Part of a small language model's weights.
Size: 21 layers, 2.37M parameters.
Each number is 128 + 32 x the weight over its row's rms, rounded and kept within 0 to 255. Layers, rows and columns count from 0. Numbers have three digits each. The size before them is the row's rms in percent of the matrix's.

# layer 3 MLP down (transposed), 384x96, rms 0.153, rows 331-383, columns 0-95
126:096126136128125109141124120087085077165133099144115095159157109070126122155099128094167153098124065181133127193146152144063125134139121107117094146184122102130111106192171133096148125092132124178089131148185115116086123113133163102146128156075140089162119137124161110149120110106187010195
152:151127153118114122174129095141115114154155128134161124108096144163069138182069168081112120138108082123115115183116089067094132175133097088199122082134140149064135112124142104120108131115129092085150126095161164145145207167082169132160122224176090126140113131123071135107147136102191122135
079:189097103103109145149156108088168113104094103128030146185128193086049140125147085135152124140107121133164127156134131102112121149186118156155120105170111135132115111042157153121125165109133131068125123116149168136154137195116102130145109083131155178135126089108180140165061096117110077139
067:152116158130108095084072119138086121145102156094106115125155109132129159098130102099169159143092149052112130090092139162134121130138190147089064126098114156124140144191119175124112131112142138126156128128205176143079166151124177090118108166111160091200081115173156226151143097147094115104
118:151129080148166109131129092087183124081170059092126193134085137129111188114094099132062153093123155146165128136167146185106126123149137102150138173097135161153126095143163144175118133137146145124070147113083159137153165208114125139151138059192090107125074142085154114082097117099118106109
077:180164100071123062124166125127111181146139093135101127150123114192105139100136092132069127097169161198055187107147093154198126076132140096126128118076103106171092163136123119128144129166156112120129148113113114099129069144102118140100147106097133141121159161132192124100130192093070173153
135:055124115131152118118112113096141127078163142136127168062080115110126101110161143120135085143085137142161132114109144070138075119119071089149122099105140126091224149123145125107162163090102142138120131100166226162163108184138176112167132111149059129092131076131143153138155126173171084134
078:121203104104140143124136141123169165143147148106062071166163103156050113145179154131144099133092175132151144122137075194136105082152142133127123098112123109128134138105143122190121141132126089197134101160086107115064088175098092195095129135075146124078097156105124135111108206110111148116
087:156194126125130117093146139148134172173109094175120087144122104181133097104098141134025143126145185169084200066131081130204162133110134136122122081135097112201076114126136117185159094143132130109129129133120090141166074151150119114089126131130135174126136130129112129111122157075070158158
105:043143148099088123089128172142126153097137160145103144148128132093163105158139108138179135148159177097074169158127145112137151060133106176155195108076157112122180132148170155090099113154119130094121110088157121111068101099126123127132181084146111193119169155120088160109056114148177120077
098:125126114083148099144118135133091129133152084054123103108118126171109161087053134095134065134099153168139060164171072143167090147133134175129096133202150151117151119095188150129125136101098080133178130147152100093064114119163158154151153179065180147137120171098142108130090151146138168134
124:104155112128115162077133088097171189131108102095138198232189131094126096138093137044102122145123121150158139127171141145108117116181071142158132109097172124150136128122143099095107108095048070115089135110167132161123073164107117151142085145139176171107129112112156144147101169142131130132
124:121108150133144076131142133050117111092117110130145158075139073119099112131082129169086074118089149113151068126103111122117075133097133121146169186159123149170085086194199152131159159099132142123177130136124185215115151103114096174113159132121135135093110141126193169069147129128149118091
157:196138153182160148109159052085111126139146128123117174122172109067104166122151170149104178115131118163117103093147101097099101145113082120113079052122099126081102168122149104078121144134109140115094183173083157137180114131170187097191145071140165164122141157114123080115147140105158104127
053:165073153089136150157108091138139125114054150084090130155142061092111186201142106116119079121169132128074137111145125149102106138159190064107085138142081129121128146128114109197165079085150086174134102118096135112161143138132104108125095153106132100154168155164167111181135071149161122175
083:189122102131108112094129085175198131131160128078145180127134153122123115151123187089133141181157151078146061153195140115135100123129164115105173103107143152154147128174110077147180141056115063124130177105084130132115071087124134143160125087135143100147083093083117153162135146104168089093
100:090129104164132127126081122102101103124166099132158105138168171165098092212140066109118132115152126143105174144123157117117147099140135111110095205101103113153110163069130151135091143109090186167097202106139096139076180119152101080111111201156128104125135159153041137155168134124131119085
095:058017120181164118094195117120126114121141055102114133108104114058116125151081144104139126111070158107168128114109162076162138108106163136098147101146125126071169126124147123157122154161119111191156183151123130110182172116153137123151095104075130146140163163083148142097116151167131109098
072:091183163160124087159083126139084097132162103097112164119137092109129156112134121138165148154125102073160136119084161203161106142137126196083114134083129111075160137143105139107099162129082141100157123108156025102113152142159087082179128102147135124089068177151168181156135123126140181109
083:076103149139104152086080073148084116126199143124146147092170074157094136096129171098150074195170125148102146205150118148140115117160130136172141145070149112101121163127107128134161143165122133126169109185119145133110108160041141155129107087089147140170115143139137149069131096053169116129
029:184111090121118116107125175097181164127148092096123161063136134119157117211139103130167153100096140084146132147163143079040136128172093175147153125120078138134146150161158111109151170102118122114105114168064136141079071114169150131118138165209084135162108113099117107151161120171150079117
128:105168171160122149071121111057171138134141186128126133193118091137111161142159143103189142151084146126112141146090106133121206084164202128110139135135121160066100114148163146098096102106146079159116138107158117094101086160141107132141157098105108078188041126162148084127097119143148115094
100:142122124117074133124082162199080190049130095129174120104085121106208149113070156082130113164095129161109167149118066128129073101103114159180149116114158113162126121138179121168083149124075126149118153146146092099102148152184163100154158141117090159113122084110111161106171154141156118153
122:177120142110095113158122166162146104140078129150083203112084066114148093125082125100102110147127133106146112175142202092085109116147108160097107145105134089104158131032164185127180113097169111138122135129181127132066114131125133143101097135131127147073146093155139154197150101121196160114
084:099159106090111122215151080085105149120122090120173094134145143148149131130104124141140125102152150153086196103144131116145153100121158103083142112092119065216150146142047110139134143145159141119181130096099122116151094147092169170098147101126180118121172129114109129109139195113048198141
059:096165151196086108110140129126084146122123096114167110059132131111086103110077182199120118195130091097075139054104201151083097161098116117136154123106126138121176163139102065128119081136136126145106110179086185125117139112172122128121167114160091111136121144137106089158134113159146155191
121:174051087142106154180163097137116132075160156102133138150110163145112153133178128130082142088097117168130152096100148085110111113152136121080127138114115118146079189152148194099035090137123157117138166155164154128166113125118045150167167141112107114174120094121160136092154144118095194084
081:109083081051125127108123121072096148110131153158140151136097123163131117136121107131163147147128169126157159080130146062117143157059058149123161178148052128083112107076153099120208100134136181130087139161106181114169114155109139126099161142119121123123141188168140137121129114201185147142
143:108088135083166153063069105140168130144185125180076144113189113142137148085133159097132096113154086111172084097142142144131087095112124183117109142136117089131187132120191144152118122065157177124144133161199101068123143140173115165086096110167092091150109129110121163101164147082148134161
052:114153136077128142132155131133144111136112154107153065125084084111139159157181115196130161142095147130199086163115112119159138116169140169157121120101152105049152139145182137132121045122120162150144116089103125110085147090150135090136123104127129097093186068191168134092089126096062085086
095:117111161167165117123131146114094203070145177125105084089096102052136114158131105146158103100093161138157124083108189124125103094153119108133127104120142139147098139152111093116160147177131087154125120078172166127123158201083154121112050144149084123096150117069169170137099164189180114152
066:085128101145153132139127132116169144068128144212090123112103127124136164133150140088127133086160128106090109117188168147155127116116082107129135167139087132098105120143149141141098179102144162135119118189063148100154144172074105074112127134136149106053105210170193158136178090080086170111
069:112087176156142109132102149191140164148128105139176124108099118178111152146129140147065096142128100103153106158147108091117164126064143173170130110142171159126056141138173195150123112131197115163164116080128091209143116086135090160141094144060105113117139121081098071126090123182115116107
077:143103148058102157123114144153196204137093164122131098127177154151173118168175129149128160119136141097146122157180124092136092141147060140071118183087114109098166152116127124134115138118087112131109153193129142064084083111120090104078162131193104112121130087146091179138080166105136172114
118:142091145127115146103104114108141163113146156099091139092084133117149147133147141153101159097078087112143094110094109180128158160165101127165141158144134164143167118141141101099112175160079226122113139101078135117113114133185126154137084084098086068180056084164177141191123095156173141070
111:169115152121100148135079175141175127140139145099146144120150127131071111143149151136120155098188077125083119177120123111133143137119130154156114170161150131130163130140177084083123065117097173079143082130155105144081176137103166069102103086040084102078115138069176148111157164158198107126
108:152178125114123075101126149105117175140098145134123148170110109125168139173139111153155115119169166084084129112098093168096083138136132145144122114123121147202134123095106119095185135110155138186137136147097094119163093129084080165131108096107101149061087088184148155113121102091053240142
164:134129142066146175113122067083093179074138208149161128133134119124199110106158211106135168132095119144066129131057162074171130128136121068153154076131113128109177101115106115150094120176084128098156121172117089104120140123120138176147108142154126123073152145100103143169138138096159128158
042:120073114169161103121130104120166084129109166180097125130154106125113143057149174136120113130120132113178112148106098124100131151133079131112101180181099103073085146096195130097124141147156145131077154172118107095160161124139085141117129119099093104153079119203153129116138101091251094151
092:108133142125167107158105159133161121080107127068087143142085126139134141160162156100158082198193101111179104152121108075106142199092119127189162135125176113081098110128144057128123197148156122098134109156171096128131110137098122154144083128121129119117140178168152026136135098123172101124
127:145189110113143053147116147128089169139105143160119118205123105152132134088071109114106116116172187138080125082175116140226133085077109136138153095086121109130108129169088184113134178134109124126151107152084088126118145107132133180091183099148114123113112179144088130149124152110084195142
142:177094076116148170130134091185116109116138108156159126188111183141124115153129095132161161172131090183104156134128127130099079153092033136160068113118101144142180120087150058137175140110124150121177109101143091138161151155118149124140032120095114137127108131083123166156108131160081152085
091:148094085152176082175167143130202082149126095150106127175078116085085119118063178082074132159110149113078154105169135129108122132138119117108114091154126104095172128121154123105107157207127108105132153158131135102202139086137108204061131165171146089156149124142087116133146105118125164139
063:167176082039129149129189139125117162109122124152121117206150129176098135117109106147140141130140133159111169114125105152210086141066105113119162118093103112165092149087086145135133155109146076146111143116077118112134071182121130112093215102153109175060164147113110112122142129144079153147
102:158061173189082087112139165119084129132119100092127181105133142104108108116156141099135140160100090107192129192086187063153125108131146125160130137130121124129156143140167147110053168106123156146185166087194093140180087113173140123120095120150127074129091101147172141154170088110136096159
116:098126144144138173127102076146147166110182119131178062143161163140095113149093134117128145133158106173102205153088106120112140142146087117175101153160163109105124122205144123070121116136105162040169150131112140128089104110117211126140096092150119128119107181066095067101122111170093108131
115:149111061200110080175086156149146148110146107119133178135138185099120070096077127166132092150066117122148114165175136088112082169170182071089075136161095131155135157177161155115163057135147151133103138130129102144167134101093127162116082102135129164108118147128106157108091105124192123146
114:056143101141132121124129177100110106109151164130098160105152124121149151170169102118113153051090177063164162126167118156106161110140098116113159137158077051124100063093087160155127110163104097100109149128116149149081102120093159105152173140137151128177104139218150134123165092166119172084
086:100139178068157096105142109178125102120106117112105129135170078122131199128097109118102139120085133066119170114116167138123210144075151118124098133117111152148096080123186187133148115155174087075110157092139087123142163089184183154198189083122125122129148152131126126123064110140158116127
147:179082127148133105209121064156132137103094128112092167166134140085115119119115168113114133093120083138115139091142083135148093116151059151145115112134145169092134173145122138116121164122141148094119128138163202141174154139113157034207131171207137096058106115097117131111130155096099141136
153:103137139092147159105128097141144132142068115153106187041109098141107145189122158139137097123074152109113092107160190083099071101171141164122181151120084108112115073135171096146113128117138150071110105079175123104112121166105196115170126168168123146145128146127181161177098120185141136090
081:098160122096149144138089140106201133118070128130137117132140131118083122066123144131157126106174117165140115125146100213157103066115153092089145119137088125113073175164096146110199090123134109142112088131101111104052098118155100148148101100139152130189081157205191129189114134120152137108
066:060151112144129197180085137106142098097105147149077132119086066143189124162113113161132145095113138143141120123095115111079167078083044171173114107156126163123112149161144157164100115104124125175108091091149165130153084097167186097157149121118129188079140133114071160149125136171167113136
# layer 3 MLP up, 384x96, rms 0.239, rows 332-383, columns 0-95
145:113094141056134115151119194162116109098093081133146102144153182132099047161137107108168137087070140160094155120170087080117090185141136123161169102099113111131154108161126090156124086124097088119084126188117174140163130157159116118162162139110119173112082176170083067093133125130151104165
086:116143123092157188130124088146162042106130082139058071126125094131080143170110131138121147050150139159135098160125120173104125116170128104114115122134109124146147089112094183171068130149153090186150139136154170138100153152073088147148178134129160095152142158145185098157088073089108137172
079:085192121102162193173131166084128186117151130156112115112121151125140102128103157128151120078113167156150137201117085093137149106186078144189156151170099117130161119104162097212120157135109175111131100162081081134149139107168131161133165081121093161112101177111100105131060160134160115143
105:116130122071118120076146142122140060110134106174180101134115133129131098103086138084089165164150146102099123094167103094112123155144163121101203135172159099147121068129145141177160150166157126123115121156158088136083154145098124177074119062124120192110095143147158190078169111161135208116
050:217180148122106117112188086149101167112143101106163159151121119195139142068122111127093152138128146159140183137129136102156118118161134099143126169140135118169126148164118166130168133151154138121216122056165128128131091166124085136145188137095186108085149165158094190126119184118143173169
144:065073183093107119139159179127104110088155080151099104164154167071129082100083148114192169092104157134123157123166108100117104123117097108099106162169157096158219127064136141140125134087174146119120111123122166159113166140104110141121150116134097196143123172178104094145122156105171110180
069:125164140088134101136143140115085130102126088120086134172155141139100161090171217167154133110077143114172125135155110120135094105113106142091115129140155091122131082095128133174168037149167115122098089169119174095045158207101085147093175120096141156085116154125152130167123175085152137125
071:115161176153130128128173115156122145125121126177143096146138154214126066078045139123043207141144149128113173098117096098208179090117158165147139107149114128156064070109118165194134113138144142159110120135156128157139135160144119127125116132119113123108161174112092144157189139105127117150
105:109097111108087113120094136194156131100158135162150141092142132065120136123148124102109151117172089087086150200154103140110151134121078084133187148126110127126140153103037165075120158143103120080147178084087119132120113149093148154110126061161072151148125104168087186179172134133138178097
100:117178109090160120105174136134097094154128176103118098166110188123046143105140114154157129142132177124131112153132118105135086147122104151111117179152134119144155067083108149129164058102113037165148084175155122142099128159130128150089165163026139161120135102173142121118075132128147155077
128:083131172095115137111128056155133204092118107138079160166140130110133188086103126166087145138128089114143145101156143095157136111165055058166146168155152144128154161083074122154044108127088122115097088101128109124163090144195127100136146100109134159135127120078111146181121135129100182111
117:082107145161156114165119103169105142110107110106093130137142148140102133131078166169128167131133089115166167096175110101117045123082124063110144191143191152155112067104103029139158175098094131061140123142137170148123151139105140137088092136143157148104194108122163134109138185135113154149
128:118165145167168149114159101085117145123121146120135127145152165109077193054144167139083159134102120170105122096156057099164140118127089096092098042079099110132129186181161121100116126102154120113114140183134121149173095151156180118176163086122162138106131146099128124048128183111101125160
056:056131143149126122135139165129116101100079137176151125119160191096154117148117130093164127117128110117159142134143074107125162124078121049147108149086119031150154151103128130141118148151150139183037116158114063148114123141184135160163095083086100115099075177159112149177127178107121137135
088:157142178166133174158158085076141109105103101098126127176148107186128170115146124136121118129150130184146106075108072168120102108178139139184074133152131156142155103119158154140133125178157209105103120133135126118154105185142052092089169141139160097095178169114121109109090117117044145169
099:062129103077175100094183152084110135133167086127128117138141114143120142148155146117115136150149090191097164160079149096144109086142104037176090186111115147157179121141111113092167058114098125121104129167146110165111154160098172104135135140160117114123113139150066181139068146153087106184
104:183158068118121162146063076101179107114096163160137140121136063195147131139190082162129146120151065126090142105128131166119169158148160109125105187111127165138123109153101132129153106208142120115131102099127181137107106117085085155096187125169130112141191084160112147125120133131114183178
097:119150074121159152115184111102164150127092163131124077120108128150098103173117104159096129126115153141103128162138130070100106089143134086185135144154099158169107134114139134183166145089174131111118179147097173138166114094125159204134134140059123116211184118105116057116054113182151118159
086:118160178096096170115105118125130101124154097143070130144149156106146074181107163128085146107128090133155132168195135136159125095126151126101123184138147127137133104093015126147115145053082151113129074144112173142091162094103117174155090164078108160171105140171143146167094154145140193130
032:060145173128114102123135048147135095117134105128209127174127175144099115101173153177146191141104112154151125111144103115120203134138130130158078168161164139136175100072124130159110114153150151096130082114163104102156205154090105100088129126099127129062108094149155175100143150093083154130
149:177160121134071086165158156151114123104119075120142138135161166141178122099144154128129122125130143110199089111145097111164109110125122089148165146107157085208172131107157062137149152123104110078130093144122134141095140130119136150164102177162096161082219099130162074114110078066086119187
107:125159163107158112094118134110110115161124122087157041119158131106101134119084152173141158085054124142081153176145188163101112139145116095134066190170169124122124115082102113141137156111110113110193137156109159128079098112121095178082110155165132101144155085159120144160166167193061148148
117:165208125174145091126112094134103123122190061131121172121163123138141111072198117125130147059138105173113112076208125140109141120133121188146119114167184109138109163141177114109114189156156082093145117089119108117133135139123134137147149143122094159135158158119139058116139116093072074179
065:154156144104137098128119053116119133083100112174159145110081116146124088156123084122107126095116125093135153167182158091139148123089166079102157145118173102181179122136060166136206187106177113167140175090080138133162188123132135133103166163133151107045111085130103152154128149142138150163
065:210139130146172139160158102115176171109109147109094154131078074168159137156189089082103114126157159134166138135083128183129127131119133134137088117122107121091105096090081131106126200214129094157191151086139113153101079139131147147112132189127112133130173063059120139127137150108134139088
125:147082078052137178105142085162181144092149108138137106102040167191127130126111127147157177095163150105133119122077094124092084168097150108167144162084094131125111149131104116131144095158156101105130179196117159135131113159136144159126122049066142111154152093164155170126167149116121168130
080:093097162089118092072163189134105128102131080148165112130070130149121124142117081133184167122118117145120149096188121112110165162097056094187143183131143080112168134084097131079186117118150153106042116155093126150167145156118153161093173136108100124130123107109069177147093128099161141127
145:107183156140120163155124101190087150063068160127116082135087160173128145162087094137133164159110088080132163105091167126110144120116109134164107153160155101122126115077085182128164148201118132133144096128087154100087093153128136173050123104143187136129117114130161130160101164131099183190
063:122070125113140094101103099097160195147110153145095126122198185134154093120072076126110114151109103139100200115093118121131081153145177068051164135174122153163131127127141098128145165104147137075109170156109092112152153150134173147141129141145095154135084173069103106165176088092171145156
101:163105112107088114157095101130146076176071133164109151181104092156085146136180123152111127164152144182121135146123106165120090090122172158115174194147101177073181108119094108072062128134132077131187156124146106146127129050127159119137176152116184141128133123158158115118120152085097175091
067:087162144074122165119179086176178122122099104131141108108079074096116175155132089135112079164132062084098138097137148120119112160124132160088143134168122136137093099097073143177152112135072138099128128189134188071122129137062146194131123076094152172110122099139160165129121145145118195154
075:198134094150106188191160120095108078148156169098129095163135126093120184098159146108103198089137142149109159095144133205114079156157139132115131182069103139135162145137131104132149133104114168123132144172092098092140129121073108111121155112175164125151138073209161165101168095120097155119
083:131167137157123080118154085160142142123116140128167172148110137165110179076169165081104116140113104184132134120162130127163136075098131100145093132117200115095107084151157147115152144192180087109087087098153130154148124162140084068140149176117133138077156128169148109112093170069057074176
128:130158094200116108160134090138151109185118174132132119149176217142114135103107078074092138169067112163071158115119143086169156101105101155127120163078106117107177132105146120140137136127160060118151189147172115130158083120074109113113143125138155166137199128088154085102113148096085126150
133:102151121093186157156136116137125116162114099134096110145147135099131148121105123187103132122067136126107088113116173116127098125194140118108179111130104122155123129117095164166077148073093091177097148128095188159173076051116160188113116130171145185192163173136114075157082074097109143099
093:193097087085131098083160145156120181137165126161143120147118109123165163077125169097106173156088184115110134133108173092107078176099155124100148083095151089148134110131115150094181109134152123165155127109107110115174136110086091141105169090107180142079148105163106165100151079133152229163
146:121105123128114154109146108095071170110112149141122111169132118132180145094171119122187136118098107169023103070080166096179111101144128149102083074155057122153140102121106090183124117137162124157122100203158086153144125141109135189097184162125132119107121129129079127144177177104141119160
047:104161107092126109111156113106097151089100115179106127123127130113125111149141166167178176095119167139123160081137163146073079151093097103149150177161091111135213114111093158121148136102162147067150150124101164151136137167110134211144125199076155145169116120121170159187068117183161116148
104:180061110137128162097197103139106133161136122104179104137129121175121117126111123119107181081094158131061147151135098162127145072150114118083067143166118185101089174112120177145151065104092147173185195097097106147124137122133074123104171138116106146166136115102146187098147148152085154142
097:133152093119102105156142116154075152142137078144165117120178165140160117125106060106137075099153124119115144095181136126184180108088110113173185146091150059114144075096119142101176192120176160125062099123105112130120127174147124090103126161131121100059149132137124140160229141127156136122
146:137128112101121098133125116137137118077169120106121092106191143126124141085181179130097115123177116190079194111086128126148149126098118148096094128152097139187139144192139068050104121095127113090112130100174128157190127169100155118154120142110031114147169147163164124066157118144103094129
085:071112164105128119099186075114149144155083131127071122080089163096180152083077146158122166151181136114103136113147118191172115205164170145128120111141103125132145152123041146082130151126186163080120085116108153147136100104160126160121116057148167116134134090117119141142128156163125189140
051:183131053101085133121163128110129153109106096122129120170139161141144113154123076191130194121141146145160108094143125128142126191088094162100216142095136083155109113058154126136138115147107096119108094132103163163179108168186134082113168126147119200089148119161091133178090088120141176140
105:037201182113174206102141101123152138092052159092149065111146153131176137101092136157118147047116126120111120127126120168152141143122157106116126136171096183124147107104104138132147112138122153147092123161075139097079218114082143146158154101126114144152131117131134112146089148106163170134
116:116140132118150099126094160200124116130202109185168076146170175052101105102111108147153162106106113111103097160126104112119117121160083089120112194130132112134140111143112106054136111112104078093097124115102117162056115078111134135134126086143115199107068190158076130115134080170117124139
125:108077192101151103156130094199104101075102127168135097141091110085143151189163119142137129138121156135154203077125138139107139118093102082150096160157070158103159110109132136140182154210135148130169093099108068192138097112143142144127124169084180152129093097131142144089124172170106133113
118:143159177113148106156153133125093135173110124140129140153172144161167130125146165059151132160072111178075140105079170120157108097110082118138109105080091134126139169114159033097103171060132138074154112173176078110162154121136096136118125159112123122110151097068109129061091174109110106161
089:103156104103141103093127151141135072125162136146143091162233154099065120140154158104093108126133129140088134106165158187090067180169085124144131114146129163165129128165113134114136140133163079087109124162170150128090140116073153154113136173189119179166089125167098071118077092097141103085
140:118108126118130127185140133089112112105113134099119132166151144106077125131162128107195164076149101132116153083142139112103121024111104128141130099081096115178145171177135131119115123087150079117174142120106162159148069145117119095145149211160100150089151153101106073081156178166097078191
155:070146113084173095102111162191110137119135113142136196126105111148107157159128157167105140119202150139138137096157158116132048168142124113124200118100113132130126105172147088131103097140140113049056082144139067097135137194131144105137126106096072191083097117124118151157119177146121149116
088:097124121128104082176162138127097040123111076146158137127150160097121158146122208081160147127117100125179174148148160104136120093038126084113166166098082120116167153127127078135164093106160100114116145198118172104107171126145122170102131106105103166129137069179141121151112128094085149168
076:152121125145152084083090141104137101175149130122180102118219153106050186110132155158145135086133157102121167174171142133160096157162188112086084197137113145145160131180117142116136097136098101133164150139128058085100145117125092133077110131132098121175128129193149142088136150073109168124